{
  "rope_fraction": 1.0,
  "init_std_up": 0.0226,
  "lr_head": 0.00901,
  "schedule": "wsd",
  "batch_tokens": 65536
}
Each number is 500 + 25 x the weight over its row's rms, rounded and kept within 0 to 999. Layers, rows and columns count from 0. Numbers have three digits each. The size before them is the row's rms in percent of the matrix's.

# o: layer 5 attention output (transposed), 192x192, rms 0.127, rows 101-127, columns 0-191
# v: layer 5 attention value, 192x192, rms 0.145, rows 102-127, columns 0-191
# q: layer 5 attention query, 192x192, rms 0.172, rows 128-137, columns 0-191
# k: layer 5 attention key, 192x192, rms 0.166, rows 128-136, columns 0-191
o101 101:510485491494529491528469495481499521474509525506460474482524506480524506565520459537505532514472479521443487492444464486490521500494506532490487545535517467475453513483512514529545500512512516516515458535465468496485470497543535492515490478502484511429508485477507487494494482474525556478513488524493488484521485525495487551545519522511496526486474509479500487495457557483495477529485460467461481463463510501498478519546501474487499500514512504517484542479471529499526505523524518482486529527495454512483467515487462522494514490539554503512504485498502525463515535523522478537
v102 107:484511516480533472486509569496449486447476491477542507504461541543477500523511500457472493495490538444446503526553530483524490515488474484500498500466476500480482514480510530494494483480467447480505531499487497517521510524465518497498455469528496511488460480537476504527483527492462515510508480525479500495491501503467463513442489510492510525523473478474441503502493526480474499495526506545505513497503481469503510504484499511503492483484478496506500464523436529496492521524537519438457490541495496441499490476522544476525473501476497507499489495502487525469474532521554492489
o102 104:519498526552487504513486499477533512497464479481471485455519493538475505466502484463480472497500487508517480470527623494504486515514485508519497490497523482519513515497506500460484508491495543496522501533499494503480506516441452491485500512501513509516466485485475481469512496485535485499494494532540525490524501468505473485472517514485517511519440441550531489474504473501497502521496506528479501505535545509457469514476499493462490510509512509491520450512560465490502514520517527507524485501464510485511508496493532550465478521488525509513487533478502523482524549492515559441
v103 097:497491481435477539481513432528486458478488511481471486507483480483535492467529513486504486496495475502500449540521497512499547462510480513479513465491489518516419461477502503455500504476504508503547467498437490495518538468469537502489528490472480500493486537486527522527470485475508498503551485516510516457499501465437510513492521473500506525562491468479519523489516481487491492468513486514510512464506530521459506500488482494463485492485490503471537501518486480489518532534516492536468507496430541523461499485520473501475488459507517525507508492481501482510453496494517484501
o103 094:506494493515480489472511492470478513512490500494499502523481549510491488488476525498493483467503455474537543448490490494499504546537534503516502497521527506510520510497465526508477474504536503477518501504515519468504528492513502537501545497513501487456511496503480423504444484517508518459497480529514439539539501507505502482506535502498501483527513547506517560457472538483492507576471513532541506472520501542494490463510527497488474529526491515471492486502555509498473454529498487495517480501528506500503479545515521476448515507502509538536485470556548519518512470523501478515
v104 096:473518477549502460544502544524526529497506493501462558532475518508493513497472481501497489478542502520476530450516511493512482498509527512462501521510525534532488483507508501511498482509491517488512498525497508480482527518455528487518508483486511481515505451495461553485459519482450530484547527470527486501507527519471482541520550495501509473501528555511550486498532484506524518538480520541478500490457470490543544511539441498508514483485526460540510506500520467477480539502487504527511535540489540518475481470500491536467501506468503517507472521487529526494531528455514510511
o104 099:494480478462551489540454481492500511460524501531485508488477472561471468535561494515489518498492524516503523486482555500540523487491507525467523465464491521471514472459451526502453487523472548479485513522430445502461470486524544507528488501488506469489473529492506542533457465480493530518491465509495522470507479525483485470517510488519501495475520496526503485504477535535494527507491478482535453459497502494511506491467483458489473501517492503507537461503466522506485509535496511538509506503502492459507517524515496486503489544512500482518477483484536499517492532544521508473
v105 092:449538477495533474485485505473517514515486456498447480476449524506509500504509483472511451517490513474470527497500508482532523502533490479500482450543537481519521510541520525466450510499451494464485528508485526491526510466532475487525535513512497490496513532457525518474480520441515537496485520480527503515537479499522544545505526477499497457477523541503518471523533496509498481545509518499541513515488507474515477526537493490492511469517526450504461492462507441516495532503510512526474542479533504520481497550524469506478488521554481538513485515518510514498499494483481480483
o105 091:504501470441519461506460529518490510534496492493494452479501525465477526468530528503539521496495505480488497502466505515506479506481522488467476498463501479497515505494487497474516502490467500521515446508477456518502490553502515547511505500486540465448504527534458522496521511496494511507547487542478495452505489508511490543525472466523509457486523515565518505473490487523500530461486472465547449492507515531469495523506502474503474513480490517535519511508469493509536501523530510468452484544524535485458483485494505485517464486518510547530481508468489495536437471482532516497
v106 106:480492536476519525531530511516503499532509529498529469490519544509463524504515475567465479487454491499469462483484498512506508533543513519556492477471517456489482515489459507498498546513464496489508461459545507540468437512529508479508480490460510507523546475517495485494442501485552535470460528494483513467544483505512454465499516512494510481477483514471490498530522480538495533491495523484496498526498490481493492498503461479526508482479514533532443557502509482511485459539516509487500482468510476559486534495518519504516520487512506496494473499519514496511492535495468486532
o106 103:504510483484497511511490517474490467528511436502489507515447482450480503500478520490511461515527488513513466523518489481495470510488477511504448527505498511516462498516477481528539477511562482491496496487491518486503481457523480493510476514512556504527520483506445500554523530501464479552487467463478509536519496531459517537469507524495532504468505445499506482496522503525446512513470521498523476504483451484497457520518480497495517509497509512454529514543499435464493479492489484478530501519513524518504465471472435511560501521506494510450506516501557485496512510506515511489
v107 111:445518532480545491499502508508448509488473538521536493511502513541488506500497485465477515536500474464495506517529476501479487506471517484527500512522460538482533462521480524494476472434504490511445494487502465520460506505480524503501522522532470438514513528515510505528464486489516512543506506493481478519499527512480494484534492506467497468500504503538469500512449451464500548484494470465522515549483462506488518494496471488495525516505467516505499554493518474488543514527489500478531474453492511470499525540504516516496492513492437534526492503541509521513427498469490496468
o107 099:509515498511488508480476532514497533487530485490454514505466498484468466514526498478545511511524523480470459512489484470501470466475507521519522525524482452476506524514506485499519476537557508516507499492533493446499521511487489489476539538548484492552504510503511483466509516560488467505527469525530481475498543471440465449493510469465486515488507510497502500535492463541520509518494529509472534499514492493467455455500486470496470526479500516520509506467494477517548509511468496532528470562492496525510514513449539465534478495475510455502510501485476509474461549504486496508
v108 105:529496486542488487502498488499506500470475505487476511526481478527517491536481467486520501432498517459509491509499507499469481489555515549499459478450448535468517489500544490498466543476493465490503500496515467537482513541479524469499502475534489548514486504532485463506509519507515513472492512520451535539509518526545508501507463472515481464558496473463452515510486552473468552486510490534473523493512548501474504498518478505487523527486503482471515487500493494481507463535482512493480524533509439462470505531497547465502515523534522488508510487508497492484529539522498481492
o108 100:492522479522480529517487498543476534492519475520519509461510528478503494450522489448530480528476498546506501514500508525550490537487490467443546528514533518528496481566517486484529476480481516473508519478494458513505527511498509515495501484502500539531459499479477466498516477500503515536473507452535512521490468535456499495521501491492476507486513510462506502497500474490463489471484518523491521517531541483491513459495524486502550472502465459456479513431481491473491535489513494511481507484488512484481475455492447498487453519485532524477510464466510545477546502473503537478
v109 100:537469483495490500549505523491430522531515468489526483559509475501499502509482515542505501508512525452510501498512488456546463515493512491549473462475466444480506513497517499516502504479518488529521526492502478495474510448493507552460507496496505523494483498436473517528502534477479528445514510497456515489454498516482511468547483500502464454515490477500460482502492478482464523517517465517468494458525542514469497498515483508527507551516518492439489483515520501527521524486522470514532493489527496464513503512503510495490500467541513459515493537499512458492459509485483531498
o109 096:488520511522521487496515456473480575498498524450489510556484516490538526565508545530521464503491509539523484523496460513459482469501496488496511513524473498510510536541517512521484479476512507500499515545484534507523508541462486494475519474500470533518519521491507504503504492494537554496470526483502440466477496512514486553467499469461497540498476531476497487442487484537500496494488520518492519512542494486488504511519515516475514490436488529448502493473489502496470508497514492481530492518491500514476481472438441533467488507507536523472518517516520509531525475508510485530
v110 104:523468483491494475447527532487439474480480488506525492519514504472549494489540507500495519497483489508501487544498521507481519488460483495506484474531495478471489527461515536515497481475505531540482460520470525519443515493464527468474475477497481457496521553488475506531494503531527526538539474561499467512446502469455490475486496536502473497519517498505500517514513496509470492492508478531491505511475516521488460524519454500482503493469487491486516465459444534511509488470529488478460514530510516496506551465502546522515494519571529457492524510494519516491514516511501542516
o110 101:486540506497466465519537436512481487528526533492512480480515489513480514463505490501464477469466533511476497498487517498521481451522502531475536512483533464515489473480521518521473500486472531507505492504476540447521505503501470539503556495509481470498541476450519467530478492483516532490504507479516496495569572489474504527464530496479487492525462531484489500471477497504525496469525482487457499454510491522487501486490524510461526493467516509451491486498560494471524520533516508473508517480549474527512506469524501515510538457532467506523537491508521520457506515505503477511
v111 108:496504511501467500529424537485506498500485502492545517562525520505503490475530492515490525505463510523530533518504529507479507545500516517498555467500500546501507482492496497528495479484526524511521443531515524493502493452512480538465521505480483476466485499498500513508570539515486503518517461519500494487545497554512516479507519493501453478534460543488510501530544458527530577529485496497511510509518540515480473479522553502520476484505538501489502494486535530473530514501490523478505512524509506481497474463513456490494488480513473529532510503481430517524510522506487476511
o111 100:483554501487529534485501554490510519477496523540491521505529492485507483528472507523519527510523483530510488477480523508447465483466537558503505541521478495474522478484487534491481489480526509507522526442494492476477500521538505523492518459467544443473567548482507499507500492511524468526512519473470465546474493465515484537505459514511521522500521506516508477506490489457483479502533501488487529472505525498561526477472487524499517468488480513484498530466496512468509518558450490524518549521489468522539488480512463518482492512499498525495513460475505497504495540522522517478
v112 095:509495499507521527529514473457471478475478496505540518487524460535487522497519524519490515513502484492495498511512477503464515502496538493491519509489483520499490519440550487489487471512498461507491506478493465521462503491492466533523512536461495512513479562488514494484462474538502475512507528489505526527499456536488501493473499550465473462552519459467488496506466516516468519511493473486520484472556516509519487494500465500518556498475501497543485455516524487532514473489461548541491483519510521513495511483505497562504480490454472463489544470493548492518447465462467482461
o112 092:516495499518501504499501504478479534492532553481485498508489484510487450548488471562520479500517493500525555488519436503508549515518525467484527565522532521511487476529490461482498499507542479504498446530489519539460526486485453491493479472508517495496522505525522503480531499514502490547490501510488476539488504489512497503477512469504458550518498478497489465486497482541530517493507460525508527501473538465471487483494480484518506523549464493477552504520503521501491497485541504490526487504500478503494544506470509564539469487558490532523505485538479499459468493511481533473
v113 107:493515510506467541482495505468508552552502488478482518503497509533527576492513489483523523506504550498502432539471494525491522540540529517474506522506477489482495479528509496486517513553515534540476516504467489520489490498504496499504516480474538499562470476505520485463431490501467449472495496482486503490476487492463460491481506483499526470468505490530533515517516463517506536544523524504481486477459505494515497559528480490542514497458474505497477524499524509511480493486480549498541511535521469477521480500489464536514523536472467484462504536511487522525496496473494496513
o113 097:544520480518499486456455479495504503460528468429492535488478460500511489530546466496476502494464480506463482478501501449484475485484535423479537495520525532494524464492506515482497515502499506522508490482488480513487510460484530515470443477507529508516488460497498506544466493520529541517516492522503510516451495508480534517529505553538493483486455522495498515470515490527535502503508519479532445446483476451468490503459474507483487514518515496448493490468477472472504469508485499486473506473500510498521524502490510544503507512547493493444498496481502462499490515465495494475
v114 114:468510489456527505478565571545495513471513475462538501494483499511511463511501498526549507497493453498505505482517510504489450521486520522543498508532506443512507478519533479518499518503493515491543541497505498488492477496476514524465501468431499525528528523513470534488521509513496511499514481535523506485511522504528504482449501490519520444505485535485487522477539484470486422468534474509496530525475487530479505529475477512509510489479500507476518492511527530512528498522505460476527522511514485542545480467497547497536531502520477476517487537468501484478529538520491504469
o114 098:526495516473461493498479484484486481528473489489513511510503535499492495453496526476485485508497488505487458484493498498495494538492465490553469531456510485539527513476451474508533489512479497537509465507481516493525464514521522476474531529539485497489485511484500508527462543490505519520494484498488519526480482512481451489484535495488509526517473525495528461506478487477528557487530522477485502467496475539503541527536469508486529496517482478479510484549472491458445551483502498469463471467522475524527478514461455507463494475501511499419533526475522534521530507497465525553
v115 095:485481446559501499461502458484501501531454449502538467480468499482513505476510490478463502524463449497537529523460543490517517504484503502483479538499457523526522480481513467522493502449507482524480512490479503518503475495452488502505503511522518494495562492501500484516514535492501546548519494489482516526465481477549493475457498531474548534541514458513496504540491473493484434463496520502505494508484512551506480506517467472510513465507467474500462499508500497524494527494489516494497513500514544465504497495525521511453496457503506503489502497517469561496534500450480496510
o115 093:473493484490485454493476506505513501491483510536487536511558509543512526493517549500502479478550508499504476483524505465545504518476494485463520514548484458508530526493542500506525516528523489543529475494497478521524472494513480536461463464474503478467480453505527483486513497504485497487502470499503536508569497463490476526463514463473502472484522509509558521521519520516478453488478476502482519462512489514520523489480513530542478490516459490516517455505498537519521522478465505470481527483527517520498488471469477514547510489475459491532498481553470502490474540488524531547
v116 110:530542476466498488465471501457506489485526534496532436568513519507463480494513501493481487476496527492484475532494473533515507476550511533510545505459465484488504532519510514517531520472501504489520486475505534524569505502476477546543492489488491484538475497475485516508500518494496506498512506479502485482469504458494513454511474495473500475551451516510441529520531536498491522502495514487474530491553489478528472497510527511532497487514539490445489511462501518467535469453477489523523490494524511487476476477504536479500511514480466455502534475518482521479495511513473475542
o116 100:499508505493462484495470511550514532536516528513518480448524492491477540530503581519498517487478509485473521534483537501475500512468516533479491505530497542503485510511479550437471501548523487520489479502515547455527514486475523487492465495550505508500511496493488463450555474512528497514494495485496516465461504488528516523494467522530502480497481508554503470445504494491483525497512547466498525491518448494504493479540506507546518484498503528504522537523500505467453537519534494489508504459535498487550500474504490510479477494484483510527492496483536511503522534486500548494
v117 101:519500539504571477499477513456537529491491463490510510469469538501539486523488454480521556499514479500486487483504522490505502509463467512523505476499523463490516471479500520534540484495482510485484476458478482513491514520512523488500473484473452530475528469498482526472491504518559505495491482466449465515534482543531485467528500517534499520526522477502522520500472559533526497484494522498505533489461547472518542531493476501477468512474508534511491436504513516461533481496490500536460504498483495480514490502483533527478502513502484494483485482490522444437497483536517507527
o117 093:523535488458496504536507510519506497502541473502525545521475502514489495438484467518497492468518473520507479480447505513533520533538529496522493499534494495497484465469540506463501482507490514506506501514492523504497470484507520529516480538442437503488535513526492503483528503487524523506453510508519533471494478553554531477529505572445491498520470443482463489500518492495464512471516522507484509476516515529474542489485510481489493495539431482510511490514503495534525520489508529525550511509516518526518510495545491489496457512550516499530507490518534452511493489475513494523
v118 118:482482523522546467488506480469508481460465485523511480522488484494500453519474514493451502515447515449471502526523522458502508522510536546513471527483467464436506498506504498520476500480472537491464503500510490487550544472520526492503503496522498498489453516492517512547556494466528525449479509445509519514496502540462496489492473523536480517486485494517463532532497529462539498528500521514470509498512469466508479487493500495498474464532507492462487528522496478449490493486517518528545548462531475483495484488471541505494518488471464507453489505527500513483465501516482499510
o118 109:469539482464487493477503506535520509526490483476476466524519521498513482508497498463491488502537493540473478499474566491443514494462491487464492487486514504504477507516515457484500561514495495467467519545489488484521524500491527503462502517486500515474490507531516509451518516528508464501434475500538510511481476446530531474492479506495514516491534518516519507467505502514525490504483512474514517526515492528457475452481537499533516499442535474522497453468504490493452514478497468498527496539516561496504482508477528530505439474502541500542503512465550496485483506474513521467
v119 094:470518506449526459488479473535485487473457501523479533504497531525523492514523490488459445481482512504491515531531475487500535485511510509504514534492511548453510535492524496504420518513488528482456488555471538517464482477516518498504491481537514470510475474551518542516488499479503501500518503478515486488545483512495512490514492513455477523481477511514502490512475492483535528561527497574501510528510502502560526506493511505503516522497482504449506501504487483492468487500494518551545553464521476513486531493489538479511521503497493529488523525494485556500474502508458527479
o119 092:487527530461527540498454505496502469489504477499526475508507514481487454505508500481457525503508504501450505452499487463465490517526505557403475487516504477487516482505482489504489492481486488466482491482559507459460529508499510505496557481473491518488472473496491503533513485516498477520494451500531490518506458470462511458523521479501480482520500498544525486522507540515501487506448483462488457541505470490493502497514494504492514474471522530530485518469523478518567534480513493467475533517483508468470525485487519496472452493512507508482509513465518518475460541465523475484
v120 118:504501476485507506534467552498478513467502464496494469495489496461438469514472506502473444484478514487479525503481514494503504546495454487514511496511455557493495522499525471528533463487512527491515466539485506466475492499501544529526535521530501518541498468520524525444538507517467504497500494503489449530500531528511488525475537500438519521480471540477528501508549480503531532499463487496534547485467504534523529465529514464528493498501511539520492489507542499463509481494502495547505503490472508488526485470483515528544486458513496480514507529495468512450513524488512496505
o120 108:456531485489535522531469507463533514514476504526458520475499488512534484487507494500526517524556518509506487470474496554471499542509439554461517521494504494531494511497452510510466476469525465520500489482548502504512480495506459487541497485513447480527509464511499475504499486447517513533484476519481529521475466527550492479481506485482554514474495487491456507510481490506522485493506498515524508507517477490519519474474523440510468539507494471504502510511510542490479491504505528482488503484518482541489489516572512515466484509485521510451515460447496517491493571507510481485
v121 094:511504483502531496514507525533509485475480522529535490450516490495478493484483464493480532519483454510539494471493546514496446513477520492579482514509485441502478482519508523536469515465496535513532495514521495502523499563452511539466500475503502471521488555452474497499489492482494522493526520489486488522518501524516487454518469476487491472496523540485485470502536503507486520538513482505506503515463485474462525522491514480552492481472497494457464485533538538528501495495502453471477508478518490495555456519503437511454481483519475465512480508494519503474510528508526519498
o121 096:480543509445492478517511514543487511508506542483518473513523528501499540497509497532490493476543458508489508503516481496496512483448498498483512449456486514536482535486465521510526464491496499511498495505453440481505473552489485472463490504519465511507518502506465479508473544502513536519466500519495457460516536502452511491499524539506512546460489470489533492502529484512494542512506514434516549515480496521511506475499487533541474478498465523540512498498489455469480490493475506475492503470493452513526543547493427507500491487480507488469503515471471475497492519513533507527
v122 101:488524520504461494473500528518514467484507484495518515526513482490429482524501479526483473492488479496470517493515478491518524500483503494496502508506548473504448482473458482535479528503464492497515508502491508524489537497489539485544532526495503534484504514481478526492503483505437500522511523535449518542492518536468485503491487508521442512518509517479496515535484512491474461508496527563416497462520518533558515458475498467475516479512524497491505500475521471470519541514517482511519543436484556521500520531516486516508507535507518502517460479473506507536491542473484506526
o122 098:498502455483509547496494495480484509533517495522489477510471504514524461566502568501491477490517479521524509533476489504540484528515491539489429499453533517495475533508494500496491492535485468462496471525461472499487499520465469514483521518529492477497449510495519523495506511520465533482504488521476457525537445458491469470465514480509509499539504497497479497459487549488506499471500511488448454497516462496526494527475533483507557490470494493451521469491514499493524506453486518531504455523503499499508525477563484485533465503509491476496516517507523532498529489510486473481
v123 104:463541492537518499450519515470458455464480457431494474508476491526505489516531467503431462489542514485465476503487509459498489472504487525529481493509490530474503439515460497493507525535503460547499489520488497477494462504476483544495448519520485470505525483510511493516486512516510525499531463511472503480505548486528460494473495491458515500511505495445489492482476462534496531559526491472527477509513514511510521475482482483521508512492479498457518475500506490483516516535511494437522517514489518489522507512510511467531525536504461446511497468518497508499478492501536482496
o123 098:522470462529506521476469504518466485463474461486546532473477521501450471485475561450505490500548479492506508504470541533500469496537487494447528527515505460468497541497501478508511489545491518518505485471526471468519526519521471491491559507512478532474484497518500503518507502487502559508518496495490496459544493460541465527488506517503500533533495459526524507499543496540491469514504514540488515477510507543498497516486523485503513521484540510487483514508527493526487500511481492515509518445498489481490511480469505489520448542551536466464522483473472484490500512546503544498
v124 108:527497526501507451536473493489464486461543523470471502481489463468507489496510484520513452483502511513495517462475531535496465536484525486534499488463479491489494521467504483487530499502469529497481459451507542506468481482527518490572497464475480522482524474542459493459509495532531514476503515496514510516516510468500500479484504464521523473525480500481517544497518514526502552486490482505467511487526489490497528512477479511506487542540511517471506466484560498468484512474517517497480489489526502465490458508476462498483538472558514484513523485474475490489479478560514476572
o124 106:496492524492523499532493473530517500503481464510519506539481478474507561536491503506504497525504461487492495497500533487474512498528457529491538529516494497497445471491487502484497464520520504500459482507458492548545523494500520525520516450458488482477513507498480462512532480446536505509498516496501516508459482503518566512498517515501529485488476483490503489467452529479510465502519544551514504510474480536512505484493467486507519458485442485516502510522490520470499468487562506490543509475481439516445479487560458455520488471499487507493508544488506486517499478502494541466
v125 104:486511489542524504508502504519463530492503485466534546478483500513491530465501498484487492498496484484479530522498483499477501499468484498483474488504498532447535517486488459503497491437514520483444539503496502455476470481494492511489502459470504468537518494505462508484446558464507500521521505472509464535463551542507500514531541518483487535519508497476480480461471475542504528499477505499542533500494470479465556483477480497488483521470506579493518502528474456480495503516497483541504464473539482475493503512478548534500505491549497504481480516504509500513519505529439515495
o125 101:492550522482521505522480500506482510507511465533490539529519491513469466511496499535491463486493483525500505547477488509524462516489433505466530485492466483478531502517504475481484513456504494521531487508483489518498505521495550485548529508517469513531488483485498486509486491526524505493478510531531528500487467495467468509503494447457504498531520488523478519507535497529518524496498493519471455528441516483522492477527515482462468530544499525503496505486511504539497476496485550496552467519470476511558486477465506471490494502519495492499592549477531490475475521543495486552
v126 106:532500493533550493515482524529491517501539481506519496500500547511517486527491500471496513456526532522470515570506493484469494500564516486453481518482479532464501499509495537496510519537529498538534486554509492494498516478477520522538503481480481533476521507482524474470493514489466482520499474460486525519532540543489489484475518471567495548483491486505511479502519506491466485540464517471530462525466499503496526494496517462520549522440524527525484518483499541475497458465479455515506482475483515495478483449464524510486527497510476511495503512524482506471476521481544514500
o126 100:530494478531491485528527472477446519513514459527517536510515518471525529460550485454513478513475510543481498499504557500487497530491531544485502486551497524500505503488480528481484507510464479509467547492519506494505519455500544477493480517547485487474494526544506538517507479544486504488483516517495500503496504497501508512500443525490482499478499494517474497495480487521549527533508476503510490460474509496524485498484496419478544521538468492511505526491500491456492453514469468528487509481503527520500563459507474534498471501530489504480487499475465504499533540490544464449
v127 111:536483472507548481485552554463485503470496483519447473514500502510525469462520468484468476500509490530535513492487530453483468471535493508542478535449528511541520465493490550498509479490464463471501506519481511484503508537458457494511461484464493480521485481476475457487520471552512496502498513524476516521494533469486511529494533472454484481477483490435488478515526508470477478481498490511494483517540542426472534480506476526475540484544512473515543488488504515468484505499512477510490505515518524482462521521476512497518507510517495505476484517497492503516508480515503537477
o127 102:488498506515458476518484495513517506500467529548560511506512521535474511469524495525490469464500514530492530561510542478488500530495492527480525486480508492542471505534488536493494506516541472496488496491477488516537490487518496459518500493503516520499449544570545502507483515478504504519487474464504476507533527525486486537502495514486505518542460508484462574532519473515476479442475506516531507460505503523521500474538487483472456477482514499479515505508503487519547518543521505490482498538534497447476497499498483488502483508517482473527492500442493505457526481492478515438
q128 103:523463498507502537491474507523488515465477484481487471516501488565543478495478537479496516509537500482529524522486499482464488486445502509465466489510552498513461491476528486501502520517502473519530537543523497499484473494531480525509509526435497526505500517505476492498469490511524522489499485511514491479549467514560517505472514449503536486501489459543571478517525463540476494487498469513526471487489475504493497472508529470525509493492522567511498529493515525485482468515528528485530505502512484500524505477505543490489520488514476534514495438536548461511497490488500464552
k128 089:511555499535493469496547525483513505530537522492507507493504500489481468493513473531460504518479482465560480505520474528506515511532470525528516483494490558516527530523530521525485513483516502515496471500507500472461524508468440494465527507492495512541528475469502516485537496497511452517506544513520484520498521528491508454499543473519526537531501498460497526564492497511503490512467496515472523494462540503520447529505539514536508531486497521499466493532515495425523505510453504510465531482467481498526487471509552536489492486524507485498529495527508544461512505489490509474
q129 086:469475486499492504484483473528504475508457477500502549508508500476509500475505536484510511516476497494503474506532516492533496520493555512498498525499479445471522480484494476505433564469521483515535454506482457515494512486553529548468497515511485493514508487503516457534471544481466466509518525497455512509531452501510483508487500552492487451518479516553464510525539470506526524463527490504475484477476505518482489533509476498516498461509521479490496534488497527489538521534466517518497538528518549483473539512534477518481472507538495475505475505511499485494532488442467471512
k129 093:498490533457512486496519549518522478479448492513469473515537501548483478525486534517544508522476556493547494476480512506466523474485532483486474520475517503493491462555485506506544510478473498499493518550492488538480511483483492499499522480497480481472509516491528530443496529503502519471505465492452525512516488491490530532504494459494530522509512523491517477486499435518489488528490475558514503504505521514549506468494523493534473518491434486484487493492502499485487546456519486483449513489461469499490462565451515484525488479499509475488522464482511498498467459493518484522
q130 088:506464499500471549499468467523481488510500493503496444517507490466529511466481511507482495525513482505534504484519448508491506499497480473493460523489548440488425497518522491522488543474523499476501539459507501492506498504525522506479462521517525491519477510483476484461469450526475535504519507493468457501487467501521510466479481471474523484460493485516505499468546480496528517471493523487484483530519526491520483477461485500525511516455473500512491551481503500524494509542491502475477517441523564487506472505489484481525471521501533540526522492552535454491524471505480450482
k130 091:556502535499493493507446565529514504520527500517458483489477472543470504504505461529505539510518519439488521470465470491519495508499502488498494504481482485480497499496511504529535490496495490549492482526466538515483529465512503496523511500535453542479516499495550501506455504506513506482479478501478522519515516502534527492513516504510519479512490521479493512489484476495464489493515514430522500502517457533508485466505508476485453504510501545498542515538547523428469494465491464509445482505499486508513504528509458453488546499461513511512504433478517499545498517511490535522
q131 088:461528528472471489492550539515495478504467542551478464506537490535576495528518486493490509536480497471485475505520489491503535507548506470507455490497502510490488513462455542488490524506480502514506504507514507503553491481505532460493533519485522482438468516529502523458496471508469494507489477478496484493520485528516494493488434514501556476516443497476504493464493486480484511516539505486526484490494531493517473489494539507523503522510535510532462487460475504496487507475503466468533511479506531511486484539474527501502479528509560476513498523468535513486506475510448549494
k131 085:489488481508530494460514512477464517476491466496530491512503548486489488481485483515414490462543445550511511522435524493512485482464501486482509509505499477536508507515459459483509505501485524485516479518526489485554499478510523504469473479478472505476519517509475491476535504476473515462459463494467536488490464436536454500549488462464518529527534523523517545489510513499542537528481485511511478491467483516494508496532468504526503527552526552503469499483499510479492484516518491508560479515492471483499515484495514520522501480532490502507486522523488516510500521514544523498
q132 099:499439500470514500494537437479513526515507510514516542519462480503526492499519485545493507520465492488549486492505483518474492477507538505496475463512519509532467464474469508493507460497508530478505513458456493505494469495487486452484484487469464493513520502509494478496479507475497515485531514485534497495477472460520559542484504492520477505521508524521492499467451530523497530536531478502491485474514497522507481475488512482481519474494487524496465493419476533482507527516529569487547440523487507523501504488492535506530501468553490496528484514571500517476486483466520506474
k132 100:514499528530488481534537491494492478500498557496477472492540523542468506552503501539510488457490499446500524500508446515516517489527496495498525501475530532481500479521443571535492534492504521528498500559512539501509516466486511501473489493486482512486466482496462532512528491496505478516514481506550476503510506454477491490505465487498513480526521500490542510511499486501456506517477517507520525515462526500499475520486518534504477440508523517491480480526527470505490482511449457504477479491548527510490491501533483496529484544481501429487499476459502452499518511477432513493
q133 097:499534495543490461486522470537492485483505514493481533473531484468505477536547455462550501520509557519505520469554475478506501495523519495541485505469523478477537491464532543489490476489509470500515496501495483461505494487469536515441521494481474529478490541542496498454524495460501491502481506489507521552523524539491510490512493553532511546500506497482496487486452513496506535523504484499496513529478511492504517481498509526531466493545536531514513520516467531478537507511514486473480535501470487475460517462478486504524475464546490467480490511502493512529512511478427515504
k133 101:498504546534481513432492497530481521469499548527497546486529550541485472557476516457489517510469491515548493482485541500540478484500476480485481492519469495525509491509451477505451496471497518460514500488506493497507511483496494513513507508502502502470505489516436504483525472484516493457492455527498468508487464540485525540517502525508568525545475505493498518472502475482493515494516474514523446479485511503486479517527547500493490519524474549502487488496499551502454462493472534518520517515512513490506542448507482488463529522477445495503520493503475496530494493525543508508
q134 087:503512490467473485484437484501509552527490511505545491465466494504462485490495538529456547496510489509483527545484497500506477490503507498514500487511479517523497495514501448455527458533513515518469520470487513447460482506455498455552500470499502506500488468520479539558510491495501537483457487466508537532513530485474474489519494537501486502513512512462513489500496510474483487532518465502532503510544514513587503488534510507537522514445490497503516467516465529492504497489477488534496449517528495514542460503507467532525497505512470492520533469497525515475497479469537493499
k134 095:509466443509479508525476493480506462557504486480485494518527487484499493523506478522500476470536510493507544520516503489504483476449534484454462526486573508499524494519506516461529513552517490507506522511496526455489501509465487477517502544527521506511485495472486493477518523463496499515516522507515493543506515491488484451460459525539452505476527496507494484496534460510568493447481544560511509509526469504511475444471490457515501474496547502522486544513464509503512489488549475501525478540484504487459467500489486501496510503492500509517479511492485516530491480507544467473
q135 086:494505489499512516484464476487494547520534497476468515492470490481525532496488515473516525500542482438499552470496488494498481483481504490514501490533489563499484465540493511486530513456496498471506510551478487506476483469477528516465428514499539482482542480470427472522518525494510518486513512494510497517511528493534499466496499497486505504494456480470543506527494521489463497476479489502529480472497474485448505460495494490501527497501511527517531545500459541464502463505521552501519557530498473547497495450498548501491514495492493492497480471450495491525495487480547503467
k135 092:478521514463526518499512475488518482483557471515540492489497487508492527540511485494487506461505472500530489501478521512510550510484491455495524483511522519507509561549503495524487525570488502531474507512520505465526460498475470532500530503504518504524488494512464519522473511499468473451477523527505530493497518509483518489465532472553477515480426467508501518507498498458484487511494514496501463518496553455520513507525505465521499512511497511458480476464490459516510565454523495534465470498455519499513513466509507523508487511535444499508511531463472483504499467455481517527
q136 094:525485513531521492517537539492529467529498484475486480481508463499555482486493523523482496504490523466518465460534551556507497482448525482494534432520531500522534520490450529499499480458469533484527488490505497500497455497500502459491486457521522529493502514511585521509442503475518472470495468498549530485516461479494501493490486499510499505497504501471497480529484502512486516516496508486540449470500490508468498515508518521499461511482484522532498513488466530510469546482516535508512471489488481521461500514470514514547466556513528495485485531510498545474496519489474493509
k136 094:482463459503537516522491454505500504466461523513524504498536494522461520504546494514501476480487509499463490517525508488528494501509478486498511468456490575495529492504507479491501490509510517550490540497519523490515547520482467489534485507504478539494505476483423475434469518469540515526472510516503481493523546477492515512538536486520519497522513494490543478462495545516589518509457523486518484496523490509520504501491483498466523493513487478499482456517490477510524540510522514484538524478461515531485476469472512516527492485456531513471493482506496462528542503481517481515
q137 092:511494495486535533475480496481483489512516522497480521511481489532440488494488495546495532452516513520529484513493533483458510486504469517481490456469498542512522513470513470459523496505476490479500510504486515484494529525475535524519490510549506472511521507503453541472471522514539532461514518510491534451515515441420464505509493556501524496535486471483501503556489505531486484502466465462477503519517521479507479520487518490481509531521488481537491496475519507477496508442527515471538518506490473524517463495486482480482510515467494493477493482508459537535479537547507452472